Each number is 500 + 50 x the weight over its row's rms, rounded and kept within 0 to 999. Layers, rows and columns count from 0. Numbers have three digits each. The size before them is the row's rms in percent of the matrix's.

# layer 2 attention key, 256x320, rms 0.0554, rows 48-95, columns 160-239
094:495505552437565587430462499381458527517443475483490553528542562500574522478552442455468624501449557429548555527558401387461577581562613516536463574427464507433548510496481442448435482534564568456436482501449479520494520551525562417511560477
087:546402483491472533511489441467515513537486484528468440482473544477461516389468436424464533560511454404496465606422472493500575472399502569516489423459433492490450645543571508527549508629452481493474467481448460417490558616489520471516557489
092:431467582520523613531573515563481393457464522592502512441562586474471464540477588507432465453475537506567558485504445575489505529476456529545492454487439479511592526571504507518503465486477493407446481478590447535422535434443512491542463495
098:457607388433506514527497574531469509504510486548567495502487480442530508508522553637487550508495530389468501439478517642596465501458466412492522477447415502521451536489477419482553437526498442518590508525510404432437507510552533536521559475
095:454475441490500482431499491510539561597453482537475481444553500559494500511512496577427477488496491491482427506423533569556589501495544518567527534491515507514601525518523572564498469543524591417477486435515420446489512590461511546539470551
088:485472596463556456542442539442419517475474517472604435544439521463457482509423550571553467560531445553469499497496472495557549489504574463532390482517442449455483538466434546550476508513544478504603563629510477409449570534523486527458521566
094:583485491532473523505460406464447439496478492517486478594469455468446517530458442406571516553373494560496478539500485526403433466394496482541496516584581574496531462562505513506426540465506490550463528512489538544422465539530500538491500482
094:610465458493497512525526493529457529551379603479519555545547431507482567509566476515505546463589463463511541438523516543480511500502430495558497509512502421596531582404367581442504442523533488557541525469413428483386471563477469478440507452
093:475471443539435491644437485505512579549565534519500485563484493476516618435552462496464546582586467626472519483559592524474493538493554488534430487437546477487457511469489521489467542477483488515420519449375516502462538629515509483536539459
095:517561564424487391457527540372478546431498496440497451486504522476445502531512526486477521469484466509477542551611465566474418385496540591493500484571546504547555570509483579468579452407418408565487428532393529370609497452468516403475566463
097:491524505496481553577544481499482546562510550434546436464441416579505564495510393565576476508492498483480495560483528592531577470484511522503563459501460523542541516498580477385539581483592505486512448436518438566492406476548530471458462423
096:446508438593541548457491411478539431442613520422508524622497465527531514502588580484464460496482505410539477465478524539595586464499578512497506442498512554497502529481503524520513565479516548465464422498575494520476514595391567494477491465
101:572432578570532445555428469483382517470479502544609487503572504596494427480498433495466542426558491476474541519553430510572493639473535577571461461480526510570435478514526511500486431527517575510545461586466554541526547496490529482546526529
101:506498496568501529530578475458492467520528599481549497538475598554483411494435448581389530529547469506472467516486456506413590464456494432439475573464575548563409509482465503566526522525519516498500486539442456549548514405498592561527540479
097:524548493527523521402451495494411458518497469529504508505402570494496449457491407443517608525510436515525571429604432594609515503460424624517511412521536503486560496487351537452436530532505555432467501410504427461546543532453591505545487478
102:520489538403465528555490442542429526523521497439485555564584480499491487467507465571513449487547436508520469515567500504492429477510457501520479499504459495515549411399444460506408529495495577476573572494478543470470560526425417514520518567
087:551591531396540598556532461432451554499543438484460524599514506476486552428518507545447455479506557529537497541478548549469475506468548473558469495546595417598565409522454565536413498457458556590494511510498516497548457489596547517525421607
095:479525516510552465544498479547554571433580427503441541539435521618513478554466480404455516508468521562525552445471469437441460610462513414484502462433562512426547503449520460568485559483516537521492543501522525499516478513547532541510425544
093:639509523498475514572522527485409576498510475478539431515484471515478467462479519445472451522436423393548504473464469479511578543502514505562512575553493451512448423486514543502528478473481466483480517475513505542393606519442506435442509470
085:504479589457478593545483444619503531496525445535564525570518503556460498514543484462410475488460554511394545410527498505525470459493520546437497499502460506578411489438461472502539489427475513562492525543503531408495479475455609538515418438
090:495499456539449491521489643510461453525547400434567586414490517611540436520453533562511521436524411500485550368623503542455523443440473465404448473523524513546468389525483431520485519535462475452587491513563603554522496470428436471422499571
092:566460439491411421436491457469562552445467443425495526552537499474495564579531521466521485452471459536613522487466470452590544503544517505537505443531517501564525572439587535534407566524543516471479562531511545533490433489557500445563515431
088:492495582571447553556460449503598514527469386517460418424463393468563532524569528536499512575432548541418463532458451466421464532445477535477487519502581540479572499532517476603469503492470527477534555520478536450564438579494515437592467466
082:443476528531424428514406551447486607613515487415522436572529573434551471503512510562535440454464555649526548482587476513486512598443478564429419587494420428483559488511501509568426508466578535466525478520491475529464495481508488389430544589
085:551628455501565431453534484444534497475489482499560541502451560594565461428517548493485448461523448478517469482562697429512600511505544478470461484520516455508483369548532448486512576524546400421531422496520498430533408500487509492521452492
090:540493551511418536600534424438535479552554472466539476460523507494468544495552600522437401558604515448492554477490486502565504452508518600595520582459523502463515458535460558459471454464504539501467481487563470480465527525436522461471532501
086:478551512464536531468457484562527578503516554537536477442546535470594504547429482455514491496494530440533495501506462481532552504452501604468563648496518493512537481513524567477565447495601460502442487424572480492490505364563499467436490522
092:549484462489539505489493517533469534586511537581447515571527505428463496501534449401568526499465544498465398478574460520423531519402530484533644552502494404430578494496496571438509530546552454437458388471550526510497559553619489561477488552
095:515462521487498600525517586491589499453474476522488439447461488535469565577512492376519524519493452549408475493518493534588438625476466550510558474459593507426523505559472463496423476419520489418500526457572468532494458487596494597459450483
086:522435502401566352525553459495486475497488525532398524481496463580552490528593548486401444431547543518490421426465555511565484509523447406519517386426442544533501472511470551536507433441463418521475530485500495624464543536541508424460455516
083:550561531493503449413490469466483439481550549463498509489543454571464409500517512538501574569500561532450499490526475517524510440529483519439532462571445454533476451542535501453490437530533518500501507531470624465570528466498455526485417538
085:495469445543527468479501535407532519421509490457488541505501557485565452568454500451517474500492525463514472507538520523540417547441480586515537441509461538426520589485511505482525521509574503528496457470503545540539473500439433475454509519
087:444529488545565419473459477478432499502481449505499543555480517556462518557532453393483535425502418620452473484503482517494559513524372540547476554505437552521474389515510467481570494529467420460513440454509518503536429425523520493491508486
088:485494461458533453526474385581608555492464533449567505547451487555534468515529511494430595510497458447508508430506580575548587427489547595559552457475510515561509493377470563553591521562505563478488487438380595536450575563560505520545483460
079:463557500517441557540392440620546486468561545521395423397452497620454423540471488492490508472424428471609511464393446550544463541462517564539475341518546470447541433520505526511527458523469465528497458476469444401441433554488544519544509497
096:588462412572524480490490528506597545455512464446538464563452615554525538507454566551491427464543518467538401429535509615415562461487513557464504405485483456456442452439484568546442586474475468445540525416477486449451540464470536424464493514
083:454470486488594493481455531473478470485410454624427509465476566534497401512512493509486478419428508518550523528446514496502538497477507562566467443513677549484467561488431476457439538508451554575544493526437439511427540525522503529437485484
092:449472593397476490486538396509494450464507405465421478508441419528511536520525527547512509534513485471460395565511453461502519543410583477511483544514480498464488406540472564388417557562509491404501518477562575507462517516585505489538528442
090:462514447542461527459410483517504544567508475492577586538563390427457569469495567582462493480579481484526466561532475462475471376463561536466526568505448565414484438573448460500488574499575543451480547458536468485494503493395500423510574444
092:576480563506549496439458492455438568440448583482506510496510467562567609472490494480564441466485481579548521463547541546467439558486443624527543530543450476481569553554568437533509631469544504576557511577505437497530598485449517440499409485
093:473490466453493504543515472464527455538510407419513489617522530516530539542451543476508465474450458521541498605678484548487587525526537561465482530551481543456441497513583408412419540549539551512515505562498552467370459425536590460468524571
084:542469479445581461482452541452465504472479418475565510482461469617496458566419583537572528495460497510444579396660471541483511563559552481475443570420480522521501476487528523463662514478463531544461509540519495496479511507529460508560429508
096:434509477412409480482438615597446505504541518499524446495478540631549464561501495546455469409520404524487567534586479499468444505536404591423516425537548512467487566568573504526491541492464499550466461502437562507491557422488532533384527482
086:561508514543495475459506513532409476532342597507491522531545447594517511528455551524519461538502507582531511528503576504521420466481549484523515469490443439568463460539555489518421497478467469522559536521524610429459527443514504529448505633
086:460512472453525484548546478538527446477565496523498522437510543430496565466464559538493536526489542536510452524525382418486502449589498461505493530501400500532521484492521408537484450534479501486411430440469584463466431535572516420522532549
095:451496527488520546472482522561410447515517481494362510462468482472416495592551454512497554598504611551511512517510560602471619532512531458545380471582537545443554539550555448525523531573542394478553450466452462414508493543571561504478544519
089:544516502611518422559536415453500478440532409485448586537497589524526593575597494533496470453534526551497524447549478425527449533525502561580495559558507535600491550608462447528524582488460491566490571496568455473493494490567601487488485495
087:569512497525429519523524439583458538408538482470485444549439556475504549559563507532567437455508517541498507485472444500505512535522461631512499524482440504445460489457521451516507390519451386488483517481457546484440426560436493499493449545
# layer 2 attention query, 256x320, rms 0.0565, rows 49-95, columns 160-239
089:566578551449471543517574537504471517400478552406600456562538586466578513576492445536584529460474434529447579496490509529446470485560460491497496441511488563558437503530469535519448465530486494515504543490589512474388556421607476480545515550
088:540450453674544533506527493622486487515459516538574517445453523499401436545481413529494541565483392520561555481514546420427449416484526477499556482503472494519378586396488560619498559517506464434538446545427529483594478445542493482402476496
089:442507459593466516469492491491552487568570510480451509546494361478546420647488563477618432567418484490526473513434566490488489560452538593480518483495458527419490469407583387562514518485491511494481511461488529570509425489554425464532500410
092:454508537517468526430596524475500490542428481514445492485521491542479526519504557539625424506458438467509590512472521553494463599522553427512489442525513526503444562474463465518494437498548503514526455448529400564503530469524466525437524513
088:452484556521569583527600426513532495534474536448550561448433512362441463447576555486501503482516599478475460512385538605530508509477531471529530548472515553662562427487379480620529543592536564444469495459407487522565483432415514556559473446
091:474454453537508531505552568381587521476415453493439508452519540587528476438411527437574433546525544522533435482576534434375526433540523481504417504440500357527435519457481503508539493643511481430489545505439470466499458594551548451484536471
088:480523563540437545445533439554473432558467522486489496570599418526430499431457594467431529572413509446588504458526429531587434495445553488581521516558532416472533433441518503491586501497480474452539520515527536547492510522432526498467455532
087:471506502537573552541461450462534480511544502510491487520483477523563371460437617500589478511571442490498531397573510562447507410536504469502568372395501418474513546481483537561484455484512529456616549460507433526435493403452461473497562438
092:455548536493504450417438516547523419505519445420485503459596543469439440575533467418470534515420448484375489439586521501528557515503457435468572418489534499536528394465487437463464494528497622517557406505486502479482514452481645550583448470
087:600628542503484546444496503565425493450545455439491504542518519492484490499498462481518576493504565556528482501484580473487536491586545538538401450479520580569521582566488424509541479422528538450484578453477440473602408568512525447593489433
087:625439501478557486553637441398369525483463538501547456516510454548590441475436504503483544523467492490506501512458506530435582414466499462449431567536410520451532488531442501492436485405486451491497474467519494505455516576512523497512429444
095:513303496559478461558525526493476467522445470601482463494423480479512540480508580477478522448499482460449463490456466608518432580515475507569512542482527432493425483531453432508508551568454505461522479477516581411491458569582514480466536523
091:549458492458476533488517611461569494557539426464536537475480477575578545431516539424435566531439477473496583433441583593418446515442449565450571493510492487570489479501468465495462534467382576542553468546487541442476474416470586500490485540
090:456533497448459539538550553537512431543484445591512389474477466468516593436549389489499476620422496561469473475559453548549583547456582548504489399528484480529463516451487453470517510443426484422487438509468436547449479396527522514492602475
097:512503501538530557432464515492535388505396492409488487501506614510574441593418518496508467439441441577541486486444576565517376486537473543539548545491487508504495515526523429507464370535559452551569467530550477477518517518546563450474460591
093:579600574496512506469432521424539483531486448412486508444447486521494401477540417425541430451596470484558513522531508521635525418503466486453474393503506451516483431567491508467494448552495437526493538441590539424487542538541493553430455529
094:479514489548478477461435596439612460588468477501409488488550568539474508564521466445421464470504433509572576510516548463535571530545610465412469487499534525464549552501540593602395450484569488581488529522511491517484441484560551563564526560
094:469504566507471477547602494486487487476490415442399488584516504441509648506440420457423476554467549475500572516484510451422595485475502563521486525547519528636469531497497540605552547484422408484445543383538474531411559544554603501416476471
082:506527469512455591551412472569464460617484541498540428585510469513418492474535445437413475466559518452511504423407564441510458541450583484370505609494566507478498459446461490506519524530401587464506489423509495521476493554414545453532447534
087:457515515517510494438489578480559580462546452482523510454475468600473396503406482543460539575486469600452509511534528545510557484358512474484502519516512567530501503547547423447444440484534474414485510440522610507515460499505373440532514502
088:455462477453535533456540513498462518508520608431500457527368521458424563526611503507547582452509581509625570537387448476498492454462506479446506491460533509543496472573574560442540457510480567458518589529554588473501504487549474540545628473
086:538520480519469495400391467486516416441510472427490467583475536541493476488527555540546583552484573564503452523486526588541540546509478572407572584523611480392619447532523490532524510566481550481533568498603527427493520458462528514490518422
090:496488494510528495589478574524541554580596594502497395446495502471453470512522558494500491432598506515576510469480466499493426528387473495444532419453500344465492448533540536602556521551518577482550512480496457490520521525468441487454572503
085:560550580484452512442565445494433501479596556493499547527482451512586496484537459507407491393400494537491498442505527471454476591567458526441374470557448452460557467543626465501475429462496402509490428528570548542543416462506418453444483472
092:548376535505501476515517478564555536560549396473598478413547553489454498474436505533523465511460521520401493429496500467506471430522556528545457399506473550444459511529426458505513470526526423563487492460413476480449583458504549427378474501
088:559507404477559426503556468440571566511552558512538514572508548469558576504496587396527467499478493426525528471461488497404506508423508556649494615564566462487465562586474512500569374466509500531513553477570513474440416557520451489509430483
095:522454521506468582521547410430550592525510477552523481517520421533450473534354560501556438429532451450582375467449470522455568524399546439508560552428483519399546561465443437500463559520531470560489444538576458462467538512491503490499450470
091:486507506508519535553579540522534446502477538502545558536496576512461532483540494421456485379437492481455476479469600548491530529358489597530488484424514539498655535474442424583402512415541485521476569457565484458480431459512515551524466502
091:523517517519525513571450521590415520445506443456394542561478559582564345453559448546535554462525536496527502520487528543611540548483447414503510430573450513559490483421450565497452490407576390548455491526507561513522451530512526530365556516
079:461526442488544498535501522508545499513542539528453541490479497499595537438485560508581577512463551545556528439463504484519542485458462516457551535575424421480487476488509518586400538408409512488518490460519435530515433530583473504481436492
083:521508441507553502476483492484502476486550516439441527448497493543493495413551631510483500459518562487488455409447569465555440635438472567557513516507552457525433546517476459417452477481635498510478395528392563510482487534477618439561506514
081:480444503479516445548462591521436463500493431473497491603463445534456595583558476458411484509523436579461501442505453505482534509442485436553472465559492469613457471401547480488558428500437500486464413496464474451376443492459431452501445466
085:478490473481494541442493533529467601432530502560557569609530451438474409445503491608482480460534449539434541491470519582495627451490421482542544568454520527485465390522442622559545535484428459510497447377434554512590504481457402455542557559
080:428480454492467500574450480531479504493512492530463490471585448496460460456447520548504527588486430414497516512494492584534423545514487459471484531544599550367455447433530554435475438547525521483554469482518422502441507432528499542413456492
093:495454543519514528577549562471531488453459441462474504510532492469488548438533481590409543442531539517510476467500415551520427420575444548445460430425510504522544540551465466480503582422481603428536504497506521461486514548485544400464525506
087:491503602504570404444552563523470480428521450546444353490451473503478518482433523436449490427464420513514415523463462555527547500627466503589473490374567583488494496545560620362529473461515542548482572439545430370557478419442544531488478465
093:471467547431533543568484501439526468446427453442492536545503490540540572382558462507570563542613525526381434515418500489503439552509497424525500441554478406524489523530478656475434434514568363481518605533556487431548427491562475399470492479
091:445428510556431557520569487477473423532514505433544452519533433482518498436539564484520563605519507556445451477532461534514487508407492570440475544498499482437548464496471488495437559492562552403504522427519411440450502556484469536476434543
087:493515527459569434452553535452407499502466547436471526511539459469554474563396468501584495474506487542538525618532509561529429452525450559536440502531547451577519523497577449493498558506533443554488557484449468464563555576558537518433441505
094:517489507534485504513473453490566542475544539451520449437523543520511547518535493459498528483551520454558418564588375507534567473530462469449443571643579446462401564510535497464487588521445457484557466456490472445494505506492517466482594425
089:438531533433557484541487575504511538521394533597542481535473496547419518538469505402563391533526513428369480472535589375506561560509491469366438543430502571540504511502515551541536450575549566457502449570472433489488535419544500535483614457
091:535469498582415563492355479465546453537471486542524510449503428631479473555487466487504455576535406466480578503585464507472417558533432373483454508491538489606548605458588512457455496550454558601500501587438569558519564441476504540467540511
085:510498466520544480552489511583538532546450575539563477551500610461537483665547487541505554497511510526565534529448547455563493535525494541636491452519533429615581521531445510518469475543490471515612430487444523487553517381493449498496511529
090:497508489525567455492419537575588497505519538528599536476479546469509493454470538483566513455479445539438450488575429570512463503530597517499440555482407422448489515455547533503587483477508527599514458481509618500510549489422542473462519447
090:476505475510552488504419500584509459502483527484384501530417502575546448485552534416495570536460592489553504429527545501487459478378432455490439502457491468473463484498602477480543467480533448539536427504509409612457444531554446432495506506
086:554541498507489530511496451467571514446486493482475612435443458449536468521516465446518513426508526469475586513561494434542466534531484531613515456552441465526446479649325505557533505475507488590530473524449514457472479523476503531582536574
083:518453505436461566514480568596476503455442540488528574472591461485503505431461471487521457490493443565541502525508449441550535510471488532494492481524453402477494479552553523499507581482473467504462484385464583458493545512422430479589542482
# layer 2 attention value, 256x320, rms 0.054, rows 32-70, columns 160-239
086:547546496595547562517511498499480524528449551463548424437480433440472492517444475482441458526422517470426573446592533525480546522532545544628447478599552465420451474499435596440496555594408451585547594547499446483505565579619548537580470481
094:489528491512488496528600518418443538502393526586596544460456476460514582518434529505512471604417523492472441457528527548490483520451356439496427481490485545495429415515441552579587466486478532537527478518466474481511442485496550577383449503
085:568472598598458539495562535490449428527516494431438533494560450461415531566609510533559487516460444567425532518564508513425484514479478543551452531472431557451543437455537450531485459481425496512514445477488497633438510484545530534448506488
080:523480532496497466470432531533461600533488565419461459489484457447458569479561602510502589442454542528615514482436467476585492531470519451599559590442515417504511457487533492512526470429471453487449522489567426509521494559556445510544409444
083:530567526520437446449555534467481400416549516510493460523464515583409434438449553444427517493443466456398475502475436562422500472514501580605477462506590510472541503510549497489513568478451460485571550496393496561478526453541605538468489467
085:447524552492508532423548560473448421480477462530497533473542520612512511557405488432489482433520555513571465475344433537508466483550410550527543486476570556492445530455437394475545505462553426451525476536472554560528474477455477566503404561
080:526586456369542559495400489484443455498453364449412413520563407527528580525566500529482503502468459540496474444543532545446519476583546562432585518492399439387585526482489483458508501498578436459465511504540385488468476495519456569542567603
083:544531577520556578564448472467459463556496500457457527527527478533533415465480392522400468467456449408516499397474538478490427576476512532549509578469444450491533501495479501443418432500507579538529457444532468475539506489468502518556444567
086:450530519415637541489474525594525442480460493476474508432521507489465485591416554563581514537529513580530451441474484512446484491534575457473510552550480484460437443482459549539457460483521509504452527517527511479511473526561451607431433532
079:532521437494440460484505553527500478530577556492523462548434541521446539459440472546502482499575446540567509517472508496418561432520565522505419487468447471526557503518432562600527542584581460493483540479434408530456456453496472502505442538
090:482472574499515426566481538531546496485527578471348414467472576521442498448489431413506444516456524492498441525445422427476546552433532527468496473495477534472515534459508484405464511411545540467537490438497498580526543506574613471576515427
075:490497492462457487521503472467501519449481527559418494543479567518504499459466462527438536480506547535525516418483375514526356604450533498406520545500457460544494605531529551407504483512485508493494423440481563474492445456497435411427516487
092:492452541459510516472596515425566446553529491476511592446432439459455560579462500483605496552509552512577482423491530489472459413450475493474492529478521519503519495564521471522468531478552403460542519509454562598494558484566528453436517540
082:514433461561524460452506469567413637521435569489475505520476450517543493512522582510484584469484478529532459516480491542535540502591578468497480414589497590512482455595445582506509434483540436632508575525461402463523508488526479467552535521
085:525457559404525493535505603582541513538440472408500563429455469464464503446484529500592444546531435526528521565480536558507521487582481428559442597653446479496629406457475536450468507519555430543536484504558525445524470417510479410487493448
085:517543487506496609511393466521495464512617545508500549521547554510509490496476533519536495443445502487410510527521453598545467554529517617516502549436556461555554501430531474474459519579597460553583437571524477462507594512470490461518523499
079:404495460482479511447456472426498497540486423532552462494447510498420564450485509531472446524484625461469532511505598387456576413509533490465486525475439532503536617542493508558485554477430508517575548482501408437469558487522478442517503541
086:460535549515484485507548579472494545489406568664516497562454470467573518466481435498499404420533592506516523499510562440525396459472441451550458522467462530539446422543554487490511490434572420443451596460462442425424467411541429475448442381
084:602431454458430453569409494533456572528494478411505547503474499438476485500585522414627477472518544459497494591500528471453464448527524418491503552491405452500523428529503499486512466481596493451494492583518432447449476541436452547500496507
087:469586403428546564451464540555539425572475526495510453497547503542558581498526509491469526561506516466525359481494490508468588476521570461503510594490471455513609620459448526564435544427482467523353483571500504465481446499456495524550479493
083:520455414464525508468499394505419499550542468489438507523469508514637481508584525517446481469530555493624507486497435541597489556547507468463497437532572423518512453448474561534499482471581526543529501508551523466563477468430538541534470503
084:487469554512518558510471538496582413547467447532470487425533529498453567489490555484482489533512513561501463495592506419483600483568560559455508515559462486560556476533501541458414522577446458514474466530487574568505483543487523402489544452
083:509534518377425492504500561482591532609471480548471573498469544432462548479460492418463499413538468435524522477490590559552574472466528565490456524455454442549516383419425512506503502520504524487463479484517451442466477437454449409506542436
075:592516472554537554505590472547580436473606583496454404528567494522473478472503520428468553525526548429567377536527630447519545410430511555573503486523523458513545539465454440444417476413527448533501523491507450481503496490463548498572461554
088:521516523503507514519561473490559457498456512439477533549579456471440580437469569386528500512501429492464528577574502562503525484432499454515565547582524511431493481561467513452537489530434455567528476586444525474504493562546440461440532458
075:559529497521472406455614467521449498518468439516605459513439564539445470565503430466479552529596479545509504513426496507495432548548577478544546542425554550518488450380471533570491540504447502569549515460466370508470464438457431483469453482
095:535496476495446533569546496464406558474467494489450425612553441491437428438516460530466564492546475436479472486503511558441516450580478507549501469494572486493547438552517466573584565522468532532579455495436402511507515519489518496563407586
081:455537472496492507526511474509603486525499618491510461489535512506522440420498491465595457553520496594530430576533538472560559424485534530485501525541492475441538523549506467508482502539481468502477504503456476546530404413481531393415570463
084:534533403541512523520450487601407472509503494514551482398544465549521512540538582502568516480488488550513533423486456511532460561512482392441504479533479458511546462438509506488533377508576540542510450536531467497505434541457496535425469496
082:510414467488516524493462432448498483517539579509469506440462487379420491441482501499424484558543531456448461547529562448576509450515577457553510472424436469537518538485459499432526468503533392486522549479401510510463512541411533477537431537
075:487532537551411544520513434543498575511549467507458455480551496441496530543506534523561565523533432527496486452465489476449610486447558444550506502484582506451478494584462450474452433475484578600395495472465433573570501485483606445449486500
085:561451595469484408511520530481517538553525539538491433470448558503476540504438442463479574540472428559414538457545501438407532520549488580414409526419498556470444405409623463490440479452462512555465499457425413535535484462572521443459539452
081:480477456512502539476469552496477513475479472465505482488571498583555519483512455444415601496502459498471472472457486542517486536525591519469479549409463475597501500464481496492557492506486544531554485506528584551519505530563466533564532498
080:492480486581547550499581584584414542431465449480552535450537502478572483505485580517543487471455467518559503520424491592418522519511515573467510426535420502469502420488475446588521553555414518489486444356427461402466405512540528422515461495
078:504464497503542493569464568573501548549462399579561504610541498464464546495447482521480427493562607421527542449497520512562508469450477543473499497541451477547467562575492435515475469537566481565425508451556570433485435580538548477394488502
084:472514392452502511545532435543470542487500410447425396473479501503503477438565514496535473606461647450458534564528566505432459496529469338491464562560365469508539495570539485425425473465505484552433543518500435421499490589471462483489526494
087:550428477581461527509458473543440456487504603535503477448438506511514484532544454486470443545497479516494511528526516455475441563443457465503514546469504519553426476520514495441456420446464446476491441511524629390446437425470505466339501467
076:427482441502490494576426459517579485439481564492460440556474503515458501403475462490533535552518543480604537572453449470518621438412519540465497473584538534419465511441584633550494489643469501422497529451498569490464426568564518470568457511
088:523477429467512569516549438563456479571427519490488424535598466591452539601594533550468456524470467483415501557600549488484546502442525526545448416512563464525516448516466451610606483569497396500570527573401538492571399479602486536518536487
# layer 2 attention output (transposed), 256x320, rms 0.0967, rows 32-70, columns 160-239
104:545602517503426420477512533493544521539529502522390450436492577539499553478491562517542498436526439523467503573481570512469502480499536472479527530507508504539577582518485497569572461460585458485573499497505458562419485432423506490472520536
099:539574551519431521510524524514545520597566512500399498556520462500555498544496475458488507480565490503473401530540421501396546408439520524586530516462513520575507512527562467435427608567580435470457602465460470390479529530505474476572509484
100:618585507537442486501556442426484605500538487476465456573564457554494583498458520562536571523463448447533511541557464516485531550450498528386494493587498553572522436525518524652520533496480465441497536476594577517566522526579523591558512458
086:592546471498509577568512458455480352470536486521569553511484414507524564431507428394437469569431506439405495443510478527460486476470447427406505512576447538548428515507534566483525550497493537665519512541500488420473446523409492496480486504
094:538518430540554441556490404532538606586564504553412462498522510481633528491511539538429483526469505486515478508456569500498462527521441472484456538515530547472453439477500488490496448476497542459421526424536541523501359526472436456494477520
096:512478501549499450512513522556523467498511503560563448500514533447493388435529484537459505556446547373524524407485459442509425510528545484489453532531524479502503514578543616550542451474428414518502405549466456479450525617476478448540523513
096:453445522561517453467551438548530478510482522543512580478437570461450385543497475443542581508494477500471608520484384518602452595534446507428562458452556569564462498544520516497517494479445611520601440516487586517428485498491456370474531452
095:406532408511464483507530480570511523526478464501588496432437569543490464619525551495621544542540507516482545502528547521566533476495411482447521408452573508499432631535492552591493496615453435446559566536407590532471427488521549424489546565
096:519504379474454432457471509569391566504673513474565446475512540414520481479570439507440461513520522472524531472470527486542496367479489481514497467513544533545566534467446416476544520551412550529551459533404556520491514492536473428557476518
098:469493484440555489501454491485447538390412475486510455481468509508656532488632538521542468510519530544371453544404628487455467577491439527568545466566528486502489449459475522571481550542494569499551575558530497435456482509462434575509608422
097:461532511405506471463489387477411497470560478449532408554486500497543526474500518528444465413483425457548605475474504546498465471602444573584568442567531452438494465468485536596485502562555466547474528495526608491475431470419473530375439497
084:524532554456497570562538527456446503462557556364489562504517446489500473558419557528547454489589540515484436623458551499485550360506473564505538428501583531461445471467480449591483508487497438534427482518547509504435452623541540539531427529
096:503579490544542450553575576492440505488577514527529541609520531467554462480502454564401460471521513363562488456576501528516520600521523486560546543490510588472421418603558413542539469461366506483501488487557447537424444513533423556494528445
088:462582512488546612542428491448602434439539460504561535533457409465496535491499526470610512567592522520535405500543558462553485507478435467493525597448452475537467481502529437538548518460488486567518461465521520531556490452405520473391458522
097:495461493585546549510564504425457488413587512513588522502532476497561556531485496472536544444556429547463547435543441450442546492495414494458536536448460523570485463541464414510489574506398496510417494510512509486492515529498512502516526476
097:434461477460437466418547556458515478470497473544446425437441582557484554494486522621556590491568457519498500549408467479433525518458458443400555473532469483432508451628547433504527421437429569456515556424502576597498523441527510487418535504
094:529390512450534556530611544462552529500409483504489620542504463589540518555432461493611490511462402483611460518549437595523419553454542524530528586529546423515468470426456483402487532537577452462392462483540497545491497436580551483529576525
097:507488477506459504584495437425491426389516556365497570517565484524642511529484494469496490542494457491514472487511552536476596535497529529439477470495514541480540553520493493483479411532550472532567469522486364576517467522537488505524593654
088:477515605525571613477541529449456535438573473506570430568536495473535579536528530574511493517471388426504426391477511577583492530502501542456469434444525479543466605448554502447498524484486532608529511487495457483486533465465580548522511481
099:500531486430483469542504502489440455515524544572544497488541522535578518446483427486408478529495503532531572501459492476584432559487436440483518446487536549541365404553528465384489505581592509476519455459436535465393604464532515456576491581
097:493511537509568496498523562525529472522458502512546491503548618535472455580454536536539441540513467463429443427550544533514469466491532570474504554475480498495503545529402512544542442490520530562383504503419484459596550551481509462534458521
094:507538374469450474613605513470479532546450484536477520564553515439543614487501457649552482458514605524457582516538455540495521549495488381576488471424515528582464492535466446512454565502485487493527515471578501541405474504597471570500458434
096:565436498566517528542542536496489441445466516531513509520475456491485469561472414492489473517451550489445444472474558521455461517564456482565548578522467546561510544534503404447507550508559405420561561534523562452445560475568448509480557513
094:480517501416557493439413473449478534561522460615581626573524536480544460415500523496491435479446462514470564436375426509472475497485508474539568507475508468453501430524500502541470522542494554468507543412447445471580464494504514448460510506
103:459528516469433461484428471551444563628532466467494509411469355412465591563514451507444516519424491524536437482408494394534550466495525507563479507532524479525462483485501486549521616448456540464457571461451473553531376506508485459537492478
094:499547541526601498595540497421452496492503560418551525499540512464547526470493540566578475493515479547368550415551554502433545383445528435393433442489428506497441535537452500491561502422620465415487487530542509555474460484526447465431511451
102:486495522533570523454555508515525477510561528523500484505510539513608475475507527436420431524486447472547387486429472478481430476444547473450550473386479488543487465410470583563477481441594505553419588558497498496495511549475534538554462448
092:467529460533518481462480507487477488502500491618484622430451483541542551530488547482437488545468470426512560505529449558513433574600549472535483523544563514568500494485547565463514445556486513461590503558584503390471597526446529569463454542
089:442573562441470576444511481475528476499547473566551544489529590456461497490528514467505471516517565596437479595527480410474570447488477527439497536465457570457485566585501487528392473578498522391486564453570534484541620481480572509527578459
095:480603527435421492480499549547512479376572372409506557550525539576636484565613497442511492456564498534614493458581510516443435406623419530506513542497559493535411423524494529464448535475513471468494469595512470431532421518441483525493533418
088:405488503435570473437409530576457468510536463433595546469496585545544515477586518449495425443444503490499521428547512474560467505496541492414472521559521462587498468484416483455504505484557435417489574517545558423524503448528447577457529525
094:452535557560516586492472478509493524471457456508516598451487472439558518492619405562503467510557529504551426360450521442503522388446512496549548474543498457474570550458557538495508533506534453529502427470584557553512485503470528508538452452
093:454514498480499458478523408534468408567482562621467549483488524390444454475513555508628472525586469509564567587517543455483476486418460490538511430552533467432472550585537461497505462488519408521498481454515497454489581430456553514425527531
100:491564482513520523540515489483543480578474581407454476472461446575479553518558579525499540583550486461566545535591479458517478517520437484502435506475550575540443514530588479430492537507553517527532525654497578615576547460499531627501583566
087:494481497475521514549552490449494441438487591482463512426515541476572520520623519506478553399441384562461484577523530497481482513493555496475540461482572475441506453437565492556462531445463550554552438591474428534474505432473491512527564450
097:491462594536473491469466548416443431397542580544465565483561446504553460554458447515462553400487459495537458438395430517548528517409506656536553451535620555475442489473538537590556495510533554447583460458500541619445540448517510453558461564
096:539491466494551539506574451447554552564505496448427465575524520446468531477430440457514554486479512438523446542512491575481553443551521559461563413508426489385592437442574538492518515509573507578482503584545379548589539525527481556553470538
092:510494547452511521528474504429520485508534476497564568434505535471527508531515513459467486497483450523433564385542518553466502546561371466501492495401417527609445524569524377411415549414528513512510347510517411418444624423473571438456545511
098:485517488554554441531476606509470521486523488500528550464466486537480538445437458432560573564498463427504538396497392530474556468549469479482559565476428548483451550527549498457377550484453400540458478482586552575462541523488515527475460552